From a checkpoint of a small transformer trained on Wikipedia: 12 heads of 32.
Each number is 500 + 40 x the weight over its row's rms, rounded and kept within 0 to 999. Layers, rows and columns count from 0. Numbers have three digits each. The size before them is the row's rms in percent of the matrix's.

# layer 4 attention value, 384x384, rms 0.0509, rows 0-144, columns 0-95
093:489552509490527485554530489466472510494550500502577513484466514484589520527497459493439493542533491512560521549445518518541453481482466581510519515504575474516528497484486512482581498441504568503547489467396487505451445525542467512517468519476540525519559508511537474534440516470453520494
107:520469553487440471433590446586513445453450522498505442535537495516488438513533535505478495513502504543505488525516496546392494527518425428423516468492465504554537477441458528532572495486503486445438543456549466474536501517506501556486536559481428434500432488497487465456513514462518446461
089:465477447533548475554431486425551503554474483483444525528500514524467565557538467456533560534496547466543536485540492447546490473497493515508536526484554467451463448433508505470440475575549505511533454526459536454545480481627566530487500512518544525457540470481502484537517443464492555484
091:469481556480464507510500444577466533471510512557471487524474513568534485506484513532491481514508439502452504467471517486504532516516475462490511529573455535512515536459451498516400437563479524557548439420537539541444456464483539533559570449493531529509443476469450447504538506459536505448
090:485486467469464515504498493558425562511449457560457543558536519494549481508493550537444492545471489511541517545501480518488548495526488500505539525508485530424543520471407410532408458539482563536483443535521467501496515496528545457513557444464530479532483493532411434543478464476532479467
088:518555487510531566521503461555516499554485475516542547485476485498496575492559473486480444553481530488522522500472519489544448494541532499579517549519537526453489451526546495494505518469529488482540458478480486506553475532463520495491432506517439536562571457507423525474501468452455447489
088:485484458483496437545540510449533495540538517474497482515513518431423456508470485463538498460436553450469555453486498503517426494453512548516488512398555474431517514499560555501515475526557422524520507535491469517457480497538503465478530516519570490550560528525464467519438471440559507472
100:432535464536557502507437521463542455500498515541490566479498497474483496517524438509539521510459535401564493466506480433565491462468506549573474496450502540455471459547574476494553538535570449438510549615452558466476515529504482421404409471490526486480549475476532486523459478518554537565
086:541453510469538563523493465548493499503480534550461539571488501440515458427460520461510476513496436575501477484489458477477606446493519435581523471483519531553455425540447445432482519469513551531502489502530484469499526537487511474475508506459533546547505520522471519459462527458540439475
089:469504449456504493486505470477522495469479512436526507517540509483460478393450468497563470440525540499552551504495567484550453499457522572569478481423509500491439538451513525447556530507526431433487518572460540535522548568463504504387429463481440442532496552506543515542525530515610481484
092:519467477536446505513460481410498493449544522446550505520474486410546474509396456514471500485483469464527435487506472522581469535490511469515488490525494512461487557565582558509522494522516553561460550424546494491442500551468496422545470507478537469481512506469551499495566422448570454495
099:523531505485550467484496461436570442485515509435547476447475539445562568469491493470475498530476546427546562477528569471553493438537560558541479481421519472484472535554554560515539535523514381423467578505536522486459575489535467521499522478536520447497581462475496559535508500539568537499
087:484473536472506501533515566523409511527511534545488547505451455477479438413480544431472528514558525443485473511543531473489547525427522442579512542518488582491530495515514563441437448482505477458530472496541545490487561502505572496558480438497577465487461499487466469506438564500493593494
090:480453482455473558540558465561440472506483489553525535475499474495534539479474592571459521447494529518426455515446494508436556565552516477490505492474444510470445458482431456537500438514538514511558378497509490439541541540404488518507472510472499460504491485563439477525567515518442545523
097:471470593485501497533532510558477522506518523532452456524560517605450536531552453510472468540494448550469511483516418556509524569450505458426473519574545449464526430514465494559514545496466526531551452477590452532517518445463493521478496510491524524496478481470453461455499499414478497435
087:514451556525538532498467484522500550533454497544498528462459481517477489586584489465517442535506499512529533460549409472470558513519424463531520477463446523484444416532452479512450517476504482449440517450553429494496484479492454592470511593490536453527459524457531463476525528475498471488
084:548500483532602409511491504520551590490477496549543506457494458438529455424509503543484454517515441459540501448465516501468481566508484450518578512472512468458520493499538583545562492530487540550525489512601489451524496507459441464456482483421458565453543488533515499463470500474580420544
089:530489531440460509464454545461478543507490546489555463503468463566500459478475487577511538493470490509546431496531471556466547524467436474514540540547536544477551491507431475466376481511459566524563477484493516496458543497556512574573482508434504492560490482506472414536519459527476479564
098:488450501444435461569501497556472532478556525562490488441468501526488501527472492489451532480538470526495473576522512497525530539522457492445492539447493489542501515466496521540540556496458579560564532525576482458489520541480494581533553442520480433486462490534439525499650568476537467494
085:488487461549437485483432544454483544436500479524479488470497511525521467457519523524462468519572472484490474508463524556447490471491418496503559485524545550454498505500452479470522494526454508449496538514553535448461517537516497574524512453447507477498439481496472436501507547549537490480
088:518560496462483532549486434488531504523542495454582529524516462533489507486462501420478465487438575407562536530526580512531457445506519571498472522418472521460459507551528488525563613446554417534489509493536479496527502502567453464437411509503472482559493492457469526543494443531522529519
095:507492521427507497449557510510472506494511460533513489448500495527501508555494500575491453535533491570480456467508458524502524511520465430563516505596502571539573460545495446516447393467506547509476416501565529460483473461471552592561512481494473467439400531541506413529483556471436535544
088:479564500486559461535465522477551458548541502443548525489530579518472499500413522443542505458471562495478488490488578493510470468554454466477471426469523446456400579521536474459592552518491542482503595551519468452479533549543508447421492511456462558489552457493546553484509538510523450439
084:531532489524497513501461463436545498473524550479490560500459535447559552426542493462512455451495562457433471495490508406529437472491573501508497486499509547522494496544520530444545509484493393477561424539445539499519538478527509490506524522577550447500516462507435534486585468482544596493
093:464450540543510548548522533501471456523490436538429464537480558567517478563516533536505563531565500543484533499449539498458585515511552548498512522549485524496567453482518476472376535467448573481509479474482493586490547480419498524490484442521577466465429524559491492502433472518475578546
081:502468533599490508559535514538476474520541482548512483583483436529490428484509488463569521482493496486483486519514551467524459523500470518539510532552549481487494568499461506515451520508510435478486536499489484538515530495452546392424452451496539463489553455473463549537473582495458563450
091:517450477533430474524534558487453580490523524531457455514509499508439493548489492557495453510478476558471457485494520561524498559547437502446469536500535539486491479483434519474387461528471517485476464540549540485428510454468532552596535493450546506472467478482425457469513593496443499546
093:454483545500444459482499478508471476513462478500479559474442531523491509579526453487504479509496480463458565478515503506500533479466544464550468446467476540519528495515441439478451571567541479492467449511454514542498498440522493519493449532541474477488458559550438485525529535509419527477
087:424506535459498533503495528547408490513533501516470457562493569579485552516467519468509462561554405521463556456464438512562553558509541466497508512486488499550469476479470490420481481500520494551471417474516453496489457550438439443498513449528587448495485462478519454524510456537429533526
084:514496546460550557399446490502482543557453491467499505544577484453501435495487549491527447519457535538543450504590432486538577464496559484579522445503549508503504494492512535493424525500490590511453415547516464489469555514509546538500538471430539496469485481509483481518464466437471521513
092:498504544515406513488509497516411462460466453562460467542443456522453451549578497503438466553508474548479459536559519492434500553463481524527473555592554557500519543470488502489449447511491597526511460456496436527456481516474506537544473536452537482485469484475478476482562517500511458487
092:461472498477498566527463523455422573512479468550495496466456531485554505454526510527487536508540432592528490440511491516483542493472510459512489521579522510483569518484485427556392416515473553509531406441467543455448460494494519465517574501486570526488480543472468488477521478468507546581
096:518458496423490483484527524466504528506467410495517515542431483474526492531450466515467454459488552469494528455517499450435501501627499499477452520512534458558548543462559491452503481514466523393554498536478540525418488516523529535454546544469512515534490468514473449515500538487434469378
113:517518547421538561532463476504561552487416534451567492578487527560457513464501474475488541530474550474451511471525512415479557476548474562407592533505479501388567484532558548558439481495516494390515496472587502374487468546526441456475503505505522485527522437458522473474511506423507444483
107:536516429539491481469523476548499478466537523522465498461631590513508477454521542470500538505548473423542464510487504470463553532487464544509525537467505504466541450460472418438470584524514550460498502486516439497471574549466484527472568551527543524528521532533515464526434587478568369487
101:494479506520488493616492500527500485487536510492412601530495420465446507441458460521529509439476530528538532466444506523548521514489460522480508496479513506555516495501517609444569466474487455540514450475484442494522522413472564575557533403533484528441496552514466521512442498513532475556
101:569512464556522490527495503511509532524496470493532479516455492578533457531451449480549518498518456493542539514514502562528545507501546469454554497444469466505497510532503463476525470499518453403453556461472452556472476513439499493446522488450423527446494526461431441517485559482553466448
098:509476536520493508502556522509471479511432543561547503505558470498572452440500472522496499477482466485540537535546465534541503502541494432553502540465502533519537435557477407513470497527517465503463559455513516527485505547570449564465523623519525428439518454489546435496442519551493408506
098:524480564500481494528526542468497532446501493486518556525459419516480521598428427548535543528545466561547498435506480589546569441456511428492468524516585491523463501575498406449461531539485465447442503535505526561444482517452506535526448443467537495437448479530502454502423431507453514409
100:528493495508552525445452495443451526468507462495466535537496498452469576533531542522477504507512540433506549362440466554478550467446478557518457427527506494544510500501418506572529563486507440523485526501604572491534524564471564529578436480432504506573461523478519524473442505493539542506
098:502438476569480553512469439494498495482493534468498513450530546535537494429489483536469475491456367488514550497573539541451470479508541478561543574510494446426486486550476397450578536522489458562477504537501473548518457464563500450426537533500426472490540528530500513466472528471497486558
094:448477556516508548511528549561514478507484567458493488454444445479511423572506541488503519496478501646540485593494520447509469513606445468465534442504537540539495536469520562486511509501485522575543547543451538576456475509564505484445471487500593465464435536572502430483505407444461527514
106:488495569466466503500440496443524487522443444443472486496423524493500522434512514477482470494494530441464526444447488439442535483574471472572474463543425440498554452486529506500482438534525529425553552535489562447473548557506588511499465592425524491522593466540543469468484524526461463419
097:429547400556539565514494505532540405534516500509507486488494529545550507459527450465536483461489454574431575547478522557498418549468481467473516542532531500480538557470481550559504485443476462537538446484542430566465440446494516452495487482443552522459477478566502596460541501543548554522
097:453582476514454542525559580504501470482511431518480489525396473563476541523500513472480477503539544513493518532534574560542471449504504442448565450546479463550509577499554536455507496454507456468550478519469491525475504485479502521562523403431588475543490499542521479448530450530514474561
100:458484514538450466577508566491508423457434514532500584482438531509477443453453421569482548558486434520519501542531511501515513481480523436555466512456534504546522519514482514518518416523487477546510480546457530539491489436529550550557451499491514534489441487495492455490504480507477525555
094:505466457412526434525474517397517610537524478539510494554525483440504525474496563474514501480450564461529473488508494507497503480482489563458513529526477495466525467519553442552500500521531528521489505478537526453511503502474528438570553457550522478488492449501554451518456593475518420547
106:543516460559497563604524437524497507484522530470473514506511549507485488441505528492450545542510506512483474456483546520542460553516439551482504501483483448458521521481537575521456501464476470500527506465543455437466506512508486420428489460502482492535524470496503547524531525502563521577
098:424521499520505542471497470561539416532454517520582489492398566502523499382549469454512512518525466522473556485509520457504392492569555497474536550500498548506498557407520527527472502491480485543581443495553535463456506472525529498448462574525525503536505472531522536465555549492533480490
099:563529390548519480524476390461474467457565412506550492517514527463493535499511494538454479476529475452534500483494527523528394503472570516523539525553447471418530487503478485491564502502522445450527504476443499526487507523474497480504479567501461512556552480491553516551512541462465435394
099:444551462561514529499531499569502497539590535476492506497515526449554489486430547456528526462502483545475482545464566437456400522488511480506500487511465528507508529544508578584503467504522444507546457476503445473513484474519488472480519521461567445541510474482506524531490447500574527604
112:481538481505540479535433484437493542506542474440481520564482535450519593489547562526444501520540514469501491447461455477438482555430475520427465517525447479496478558463530550520502514502491523462509500472527557479452515542493558428477517523443499523527540524513484502515462547465454514459
092:507498503423439430435560474478472529485449500550424475539488542489522484438541533571471582490499468492525461408515490576539557469504490503508465504468536535476488413547487446476483509491468497419437521464518555467511521492533549489455591516484487468424517460535507438523454494516507442488
104:434479549412483468511535558403466523490477458487489556522517474452526469506475509473488491505479607510496497522501446505443553491450522492523480495580471530546492572438513488525415440538456575514484523539483460474513580516491497486469417468494537483501466500527466435479577450494508579464
104:454515484476468508441516513440502540477507456491512498491505492493492475531559434411565440482547501541546450572451525530535449531496537498498513522469545474508432505449460453505412538472479517479534491566426483568485484486459473460503537496572497513472450515553496536542548541410524454518
099:516535583461438485407509499457432512465445449520551434557525569471519429474517533508463544549527536505512469520518494493463503498544450471483502473556496516502541531519571525460515529513444595395534485523464572494509512557542543493446456627463528470478533490521543482519546558462589469508
105:487499539493445496481474528504431543527509545507509417538567377548498444494525493536476560529452479487476497576593436465504578454546517478523478445538513553477511519521530491534492491459512487490477584519493560475590499474473510589501479540527489458442501461496453436458537515495462548516
101:561517431550602477555421494495523512554515545481466506506531614447530549492538545475499540461509506473553465470547505519474417485454437554408474497486538494469453542517501483510470468514484464469509465424545512506562576390519462492527634491530472424485540486465452470491527489503528496552
103:508546455505563547570576483502461475448446534530509485504574521586495500529534463522478544544566373525476482535512487537526442441536495489529599542478536530450562525490484505510450551509444489460554475465472464584432446514477456455431535484540481471452466466495506466564483480499529430479
099:446503510560493520573605491551505503529574496494458544447488559477550502541499476487548463469523468538491529524515487556514465474492511467518552547540536544520494480483478437503434561567461460539552449494422503553482488537487478479491493436493497490505495480512449537471549555520511468511
098:422517524571479517517524514537475392476473544512493521445479491549487443544497514498529510484466452500529511526498484497490487489508518492446548453496554536536524486519528510493535491438481490537569407451534499514462502449468526525562492468521469492438505477475546503454523484581542524537
097:494478529483604491471425451549567526504451520412487520570552463498543513523503480515470541480501467506499471479487395532531469482499452555427547447498543408464519531518517457466537422470540519557465476463519462472439516529497505548503485517500455505482536487518497434462451433496544540457
108:529517434466557556517426470570464479469523537478519448488493488550460521447507490430513445502445492548512511527512446437480543505538516568478548523447504474454507488477467429524523528417526478471497559472578475463442498544497418490469488551501496500542549473498540529496491529487529428549
105:524511499502543563571479511511404522528521452523494533506484569498514544537520554492544485478566446499496447523531567515456484490465507490508525476567514474486473455525459495466484521527453486544513467470517465555534491431454531446512486454512539515487474482538528477487495493439548486570
100:463479505415477507473518560502534510548446492492452538556475535484473442435499492449549487452501454460480462543509504485599496526491534443440533489476502446503491441497505504532557554498517474511523516520471490482460448482551493527507452463532498498481455487474533521522504457400546477460
091:542512540458416503464451513395447496492535467480488492541471474480453476582544478440540545473524478489466458458518547461579459532454481440435625568466551475440505543491533551484551549455504500540536546535443438485426509546440555537538464544487552553461487522493524471471466577484534503523
098:524505458474539466503574522539511479479526570571426480446512519466472478431488549553452491507518522463476421470465465567456526520454455531512507419555445493503458516472489523465482456453472577469482456525583499512588508491468509415445498485429526480519469503522503465487528485460465500526
092:443469454535456502464488556495542548519395448557520500598460547510441497435545411498553518515516491569514564481461511488500415451442541493589530481443475441437557510522542542464484420468552453478528442519524451543444547461451489582545464593535579543481480485516486459534510591506534565484
104:517511545523461479531471422543493462504459463594457537522494511518463504527454571436492447504481465552477447451511471486407548521486443509483476561485479471472483502510506522471510458489450489532477467449539497469522529484481405585497516550522455441494570476504549531535512442526474479498
102:500543479510511489498477551463543544535479527499552474460543462494520538539453523519562579459416432452497540531540503448543504487515547491514573526574546496528496526519475512472450464555524489455468551449500504504423518524486513512501472458554566509425515533466499503469523509503548535462
090:521515529546476465559454464547421446442510507550499524397412468522464511517513530484545480496494517522510494484490512485525505536496481491468535482560505525515448480491523470467523557461481497462535382520540507563491486472462398496549517480555544526569521469481515562518565553493510562487
097:491521543436478505455422475480521507437522477518469514448482522491513500547548504462491495592536535488473505480453489524473517491494455444556455541468458426387494496479534448463394471494489538430464448529518531447517494453546586520512534528559529438541558505495445487571459538574444460488
101:507502450603546497492475527564504473504540527507449519495438527477504540564497552518521503461455470524520557520539439547435495481483476504434534543539473482458500480456432521532586464428459493449540486438535413465534511463501410478461507513512462462481558491428504522473539512509467488512
092:512511500466460528520479542521520561551483433499520531520471560464439527429498514470486465466516480450565540426486429477501500529434510445496474510541508495534443430541520593481508456487567529519514473544473490470448540525528468467521545534483545545486555512526560528512570474540467521531
095:505530508488515548478465482532498467512532499547420458419482524515453446531543445430566522468498511493451527499479460517463472488514464554479561499534551542494534515488490486499532413462559524443560449495472423475540529441514475513460433537462437499485443491528573417498550522522522456416
103:481465480544482497487567470560435465517567484534510446489470489508511456409526542572512452516504491452470522517516442564537501491491577475516556525516535497539477432482463490515443595505526522546529409478484518554473470505469495447443477546562475533518513464543504516489523476558447520481
093:539520513503462514548440580447511536452509502534456537517500432532499464511464450468427512472474536460454543512477561428500434518473496423494501527516466499517496538498543569480481536490526432536516475553523566450446500448536499538602480555444528512473494463543480555470485431481558545516
093:479504508533485487566501562550448455508447500483538547483485562455516479524520471514468471520527553536500562517544535504482445530523416483558409562478485501529449532502538508468473493503466535529538515490467503527503548472476553512534535535539579455513544548524469433577427537549580554519
091:519525503541518480513502458474499434504530538443614484507544464518505510539529460430515497460471456485514528441484586465489512474570445434472500539502520562508535552546541503520527473490545470588477529512465448476375484563516520624543548477506543511453498535538491518482437525587545508415
100:511485503478547547428526566473513486535473457507456557547537464532525537493539509576461472468480508430561498487485495469527544529525533497449491526535477542542494491526517494527468527542574419497534531512482563525619436536537543437528540502498504559539514515482509502524455511470438461470
098:485494454563555513504565566503437477467477556501514528451545480549449463431513488516491507461531495558474565528522504515468477450499479496519505587554540505455478538499537483499473446479512489488571447528514505493436443496475458536440450476525528507509583518502540527463522563529489536484
102:546540510603470453498593499603511539422508603502449456459455444576517513509526479523451527520480460530476429576558511603460477497425446488513472449461500514562450484535503428537534525481508548561471503544552460586577512522468473445432441528516512481470514545521519562506557453504511487562
099:499542500488551524516516459507477457559508492434524470538539494534569433531509442463549475477509489490445518497501525513466494513546489474457523463476529511569493517504496416556600431524560411586533536507501528534445476548546504501495519511493512469500425532455485459459447485455551475489
094:519440445535421495514505476497545571505470482571493474452506510441469518424466462485488561494508459515470421489513537485524446477475483445467535486434512445477523491521485439483529485478460530401521538539479505493471469546560469492509539396445517505448498475445448429440499550531450499486
095:480453478558586531498489459565508467493503509537420483557495516489452471486488494452515471516480547523455535523460506483451507494468471455455457538544503512530560517501517459455514466442440538492513511480503425537506501431440403488468456502550497502521544520440503554538538473573554484550
097:484433510506536470502454506413485528488546570467531534542518522504462493526529528454534482463506482512522454509470526485464469521499547475550534490419478459504484519454508497510444591518533476496537566533461538474439525480486615503530514482483521511471487527504489454531499528443550450562
088:537493483457487569526485561513570550545484544527531483529481512523466508529583493560448534484538425526539429493502466433471469462580435541511503540477495478469478546462494502480497498474457582463522526541456480565495457569517531450429493542505525508454480495507505465525465513476474524478
105:519536549471443535553488562508496532567528476485497503509502468452492511582524470489579524474541495569435532438530506427540474488564457526481550526480538540465482585508525453556489433536495552462502454484529496498575512562515533546480414443468502513456450464513478478490495441527600531454
095:523510449504486467510497446526547470480479532447503528436513467483488493493456449461525514475500536524501526445447561454470513509517501419469457462557493484462467573471506497448573495516427436509518514467525515499514597435443449530513445462442457485435561477529526526476504462513511500532
094:531497442547494507447518514587484458558514517468513472465557562503489480545430440482581474493507510403570547485541464446452508440567529451463536564499513456481458526491548549561444476503523468548514414552454473531461575506543511530529488457535484468490482481501483481479547496521537497453
092:462497561578490470476538459519519546470512557452440467497445477558561510467484480511541471496559524513451506445457467576502448515451539571457465467500490523432581491461499467497486545433529544584516505546499482497483511450495472476480439539507481421574511473531480554530485475536443525527
092:483489496489437488471533571541506505504522460472507552595555491508554578403462453506463529530521471420537476437512550612524472509442544468531501477562480527532482489524549516545489423520455470469521495506515571446527539563566514497495510541504523533490558466540464430489494490545485435536
092:496551518417481498438582534473511423518434476523475498482535507551560481485547502473569457526462432539461451446516486482509568500459474472488578515538519523465479459519496405538506496479437487451453540477507509517545483504545392534517397420403510475541397508459453494524530473536612522497
098:471532510443477539553503445452439518503453488553479514483471488470426453571555502497535539487480516505468553508515550501484410525569471516507579525511538492533537520470509465494489430494498508431479504549498524479461416437452459513492421502511510572443551507462507407484481493475524479394
098:523517479544519531531466487552532514460487536471493496403484462525497509573494497491531496480491491552462504518448472429530461485507565499496486515519472526454428575492509589500433440511557502426479488523450511434536557448501564465510538569530467473522606493536561487552538451519497546512
093:503511501582477467447495539523472458451509509521522548503489448475553494482494534491514534518501534529531468529515502498503535485458450540488490508564545418505544484548431450419527479417532524520485467493398506477456586467546495518482479533419535511508508520485480521481524494498423522495
095:493411515516456566512554474537456499548472574479445492560590484530498589529454492510539449497446392429495486603518504529471507548490560487447477505503547529497534553466504451533471533551497412422480446471501514461586468527493460481491449497509430547458432495518500472473556497477526531504
107:526478562492542489389557533442400440509515471486577481404480453464449512516539591527493452536519516520500558594508480533483527481500511495563463483532503507463502397491472498471563605491514442473519484557596470528491483481490453573536473575492513501481502453546533514486458582513474469488
099:574515505575507524586486476494506454520460447579509512582522506545576446427500458471511518472458486455507473527484467443561507485545536517413547571544544521523529493511525534547506477556539434479532473403497441528509444466523481493551508441458521477478485479523499496561493430448472497453
098:517484461450552435539486484472576470483448461543498538503468511528470547496523457428561432521543558442506535519480497436611452534492524464472478522518505524508467587482518591458492482502504498492549532461478491486404417395503539490457556456528513525447454446467477578498541464459485438450
103:459524533491579533389513511494496527489509548429510513447504504539456477501515498541465474544555529517512485457523420568413484528510462570552457509525501521542573459517447506517464507452546415465559442558560479467485459500507507573573480522538490452525479476515492562498498477457455497488
092:538524445573521547437479529502450504510508461549463502561539464543499573546571538467463475518513587475477483452498411506450476521472551495507505494509432506500556557446442535467466583516423397495468488521487488490543481511517508527507506524483426508419448576535490457552461506483539459519
104:524461504476518563512553467468461451476502424527504498489499431514499519444444538463488476444533459458492440604522501457541500481535462539495471534505473452485412559550523462500527476496490488536489481458503503531483576438559515463440483470466505528535514524518494526481520437509494579490
099:511520517511505512486480527502483488510470524453491463543593534430485490506472473511559452500595450504574604510476516523515528464443478436512570467451485527485537488529551490456447531521473429478496483472502494531502504419468465501504554447589542577479520512486513496506521597469496543580
095:552451551476456482449478493552483496513533498489545494401538450481466537474415487437542480518496461553464493532549504504483517544608418537490491509444542499551423499539566511468490496488527488552565592551459519512476463517550491587444466540509452456563471509514481474525468561436474457440
104:532531518435485481411518467438417514408521545415570498438469553506498514534556500492476432515493470511437462453526551579433494501441476512498478454531460479455526463544483488514506533418495495509505544583600575486451432534503576485538412532589522441581454542523530478492459552488554566490
096:581448615586497423463505534497494453448544409543524514511500462494503475490463473482468488574533538492473495491500459404514500515456449474515494514503502530534509536504560442461414511496464551403543452498464539489502480595498515490463495498534524428556560483463546444514460412523484442517
090:507548459546551479456533562421503515493530490601471488527550502453535541568537543520490473465560445563498513501486514544496515465412512474522474437527477516493433559532417454528547492454533470546478515593475472467482528523487570501452430542540526500455467512578548417507421478481577523518
099:433537563397550443467498493437552519459474474418572493525455482531519487567492429485512552581531424504430488505528479502473468566498489452520520480510516492469513445582507476459536505506567488453507511539525525446481482507474521543505489495488501478544453493529446528510539516512494520477
093:535516559529543510524522481512430542483495462470455454489575560562442581489534566540505547521489476488475548505463469583533458560452467547458473546489475521466508556469488549508490555438465480458514466499575517458564429456467558487560562458567507559413526545491518507494443489532381475572
097:462454493519487448520457539486484470484550490526493530568521440536454507480522483517522548425518501504444450531567518431474556505443499527510509528479579478499490531555516472477537593535512444495477530536493496460531447501458499545501495485470496479441566549456406569528502500508456456475
106:498516462546520473425488500473543511526451484532497537533484507505474495546486500545524467468521498486510568554498523496498504457524456493516605519534480494505544463483504433503510433540496480525508481529461467464507536454532487545493544499536478560516497446510479479512476518460602446554
098:492514459444501495514524529450522509516506554415515482472452548484487549527505492566491527494538607537522429482479500521430480507481436477564500496496467513437436473512542464487557619408477539524500499529573499490498560463448502507527501484501490467549594469501533536574502580539548487494
093:477557506449543480446482578459527503467458514483478490474509509522468494535495569438482464530527476534513450549564500432483511463572473477524553526450542519512455596522470421536492463405529541509517528485502554472469451470463507566522538538535526452462492538536569498527450562459567552551
094:512479530418546553424520488496385465449518521494521528440503487539500536545542509491524459489458450589426566543492527548477554509516437511527441502474449522497466516498488464499488522531541521512488512503541489517427486472437496496530562511514520465503436494467519500509488581515492454523
101:561550555575465491558553465488397531495536550499425516468555493570458534514571515574459464503467464461512507514446505608526479536401523541499485502486529510448477505463496486492484603415525458488542436501553505540578492508460514553502534451565490498516486542538517522576431472507432503482
095:439458526464495447418504464476545503534493472468581499496417453410445526501426523541544566513479548474511537561558474483461555424521515486491480512506422542593485484527468535534557383500550502474505524470542511514436405585491475476505462497471565469591479442461538595495447545532518514462
099:542479527550513547577479498578517487496491481578484567518508517529484484498484507472524526510519480413494502483523485420528528500554470553444513476478522464544483602486524482570486478484507483486492456401458512526451465533591513494457504526436510511495502531545498498446496431459520539507
103:458531473536483428561455489500460448542488449549407523510532488539446454529410482552542545516487479516482524528580425461523464513602497497462544606433542499507494494522477469494557507521511472526435488383422469432501429459504470501508527480497475524437513458457519540492521448451426464477
097:497532503494526491577444513413477483486569483518452453468539476488534476445438482547491521514567470548443515539464499460549486508507489459448485527501517454433490479591599439547513463513486446486484588550427464482475501450565488420557497560510516487536488526519502521457527585460599529536
094:477444455543428490526536535505576508478465476517440492545531560512491559523433548469480533475464572484498494466468485560525492530382521497489519544504542428453503521457542617512515511451511471495516501446477466448537565506536498495476528442536513561487504553518506466468552518504419536498
104:513479459549497438560505423552492476463491612470493492565457548509552487493477527520483598449541570561489481520548492508532432527521439550510446554503516476501593480489536549549473428531485552567511489468471491462504544523469484526535563509477469484436462537548532537464454562490496494469
098:516487518425537566520544528550430530440458537531533496532515449548447472511496527558525484529421397486462502569490466447512522535482494526509543563495537523542464468466463506506520581478465465530496555509570503510464543508495567492445462453467482510547587485508467540509498510486556577567
104:512541534497479575506503467547495459427519481447582430516495525516520564525490516542496511535427598466477480439423496547530466556464520516511466501505531519448508512487512524510542558456517492510486463498591549437528424552431527539457468527555456478506541522473528535493434443461558481422
098:501479491511464456416561469512487507496535541496455443448474506516532526522547587489504463479498592490495505497429477474446542472478503494575499407540520590483507522458486567530515430506503546549522475524499472511469568537535555503503416536463480480500427489521573457500414459503492494449
108:436474486405492479490486544501538488502455517525503516474470451469503498576451486493499488597474475553425540554497488482577505509599474425514534516459512468505486518498494483470468515545480505522478505570479492468513412503480478504466520522504518479461473478527485581475482528495554544481
100:453469567537480468431542529533541473522521453537507487475524475492457497492475547475592475455503488510509530456541462445589495459532458515519512568511458549517486464448501465536486500501532467550468538517492520481499483499520473442450625520517566501442525491477478520509459570473419486580
094:497469521567457468514568526496566490507510449431579462448454427474524457456553516550544462459544445514445477588524539521516549466525475580532546417468494450459514546504504536564558482548510486520503549542525458573429532515524520462451544525481548536552503496547453496433521468478458546450
102:467454473525528486523494481504503546506476598550540460487525504532462440482489535529515520542500467531493463538539498448456543491480480490547442479459454497546432495521507396583489419517445473467455512543409527529516553506506502490495560469546560365456550511446526471523475548553505480581
093:511511472520493522451501493499540451545526456479519480525520458525483467422521431474536471459507533479478530582526540421502516518509492508505478557476512560494551476551504492548493492570568482519517518469487549441461489525485477473541547514552506518412506479451516505538553598493552460491
094:533490460470459470545460548523490503489465511510522481548462503467453519497440515491463498536454441522602497538503422496555540542560500504462457487527482498544479476480500574530512496517455510471423486494487459509431474485466442547493432536450492552457430534527450535502487528511433520565
095:538470476438502439528503561521611535569549478459496535547442502568488475497472504518472537522553408540479517508491490467486547559523500584506474515471577516487492489490491528486519497560466596527432561437463480489500537479531498525466433474445500546535485527521490479473440503477471560563
093:528493503427483513474433484507549548472548453482424529527509546542454454473478505506531568508489524471534582447467596503497447448459481491482548531554489529544525445466449413453499539524479514553456524554509491510443487499457470503494456473489520513451500476506536426510556400504505497547
087:502457493497488524580552477398508468495544449518510520471523510534490543555496529517492544530458505457466476539434557559486505523518506577462506497518529556513401490538595556505467604533510521484469465546521481512469501481518498532491530561563521537487516545476523474480490536458467506467
092:489527505555569517457535523473533525460524465475435445476548548476514488489558455438549482432549496486534528511520550466479529556560426529453447531523482460542505518510478480473526452500535458539513546471465493560533472457462508468545469495517554484449480535490543506473511518426544422487
093:497492525473473485528511521546525466499531528509571470540397440470540512451437552482476536499453538465450483544524427508445484555490467563504547509487555446466480450539543531535478525571492461495497517452527447459456536543463436514519493482500555572524501441521442529553565504490512488519
098:533509502517532578505481529568530536508490448548454523565393523484479552543479460492537455542442517436489524491470522483448549498467524442526582473513526472479561416471485461477460479524552481554495450480591479496459522566522437433566426511437514502489485509481523477530554485424458487471
093:495487523488492538524539504520500480524506547580575475458583559468433501496447517567543501556443509467462540485450466461479493497525459535530518552535486490553480432472477528493448492508445477508478525491474494493560478521535506526507525571555466530471483513456529432497564518539520532536
094:465490479506513508519460478513420505479488485419562484417546512504456488532558552564459519451516537531439517442461539465525511509457472454554453511538511541515459505488498523571511502443453422572489574565492584519496466423460554473525549538598534534521488535534483519471551512520507541501
090:520445547544448538553595465447518433524531525496518457442536470525454431493486500480476555446497582587434502529497546552513491516523437528482554493467480510502454529463517503479473466512398489573583504518431467535603470445457550537483555543481525540507497523584517564508455458498571444509
099:546467439466543617535453508599535553485555454524447584533501537477525472422506478490481485533441478519587513456557504491519493511552501536471547519513514531514515477555533513401440533433524567411524488447528423470452530490501437447474431536423435559533534520461434447507467498522506468479
092:498423526492508496406454573557456450501495514514453459565496511518482470470425479509512514494509541510460496497470513432532472507485462512469443490452479527504524444533490503469542571540538449491504550547589477481476526486459480452540485596455449560491414451496440469446454465494501474446
094:513464537506524543516497488541447479456478525483482538488471482463511505432507473475470526481494510489552508425518499425534462466580528549491485524447559517562446450539471573520466514542474527511482528483504481487499446475513582553438526555539470520474502517458452520434462511526481498434
102:510521519434499537531477531475570525583558496519507527524461540518542526446463414414553503486490441482512597514504475448556478495504519501489498523480524507510535501559530398445491501508543490487482454543470501539415487485447428494507528542486502506467526537527425468498489485477454472543
094:488491504427597532451490527527489524533446474521476471546514572511494508538504508446499487458558542467503529599523486427496517534555479544435479459546552491507551533558552457511499507524545518492520522512507454491461493507480488477486525490526528441451561471527553480474488512493576499430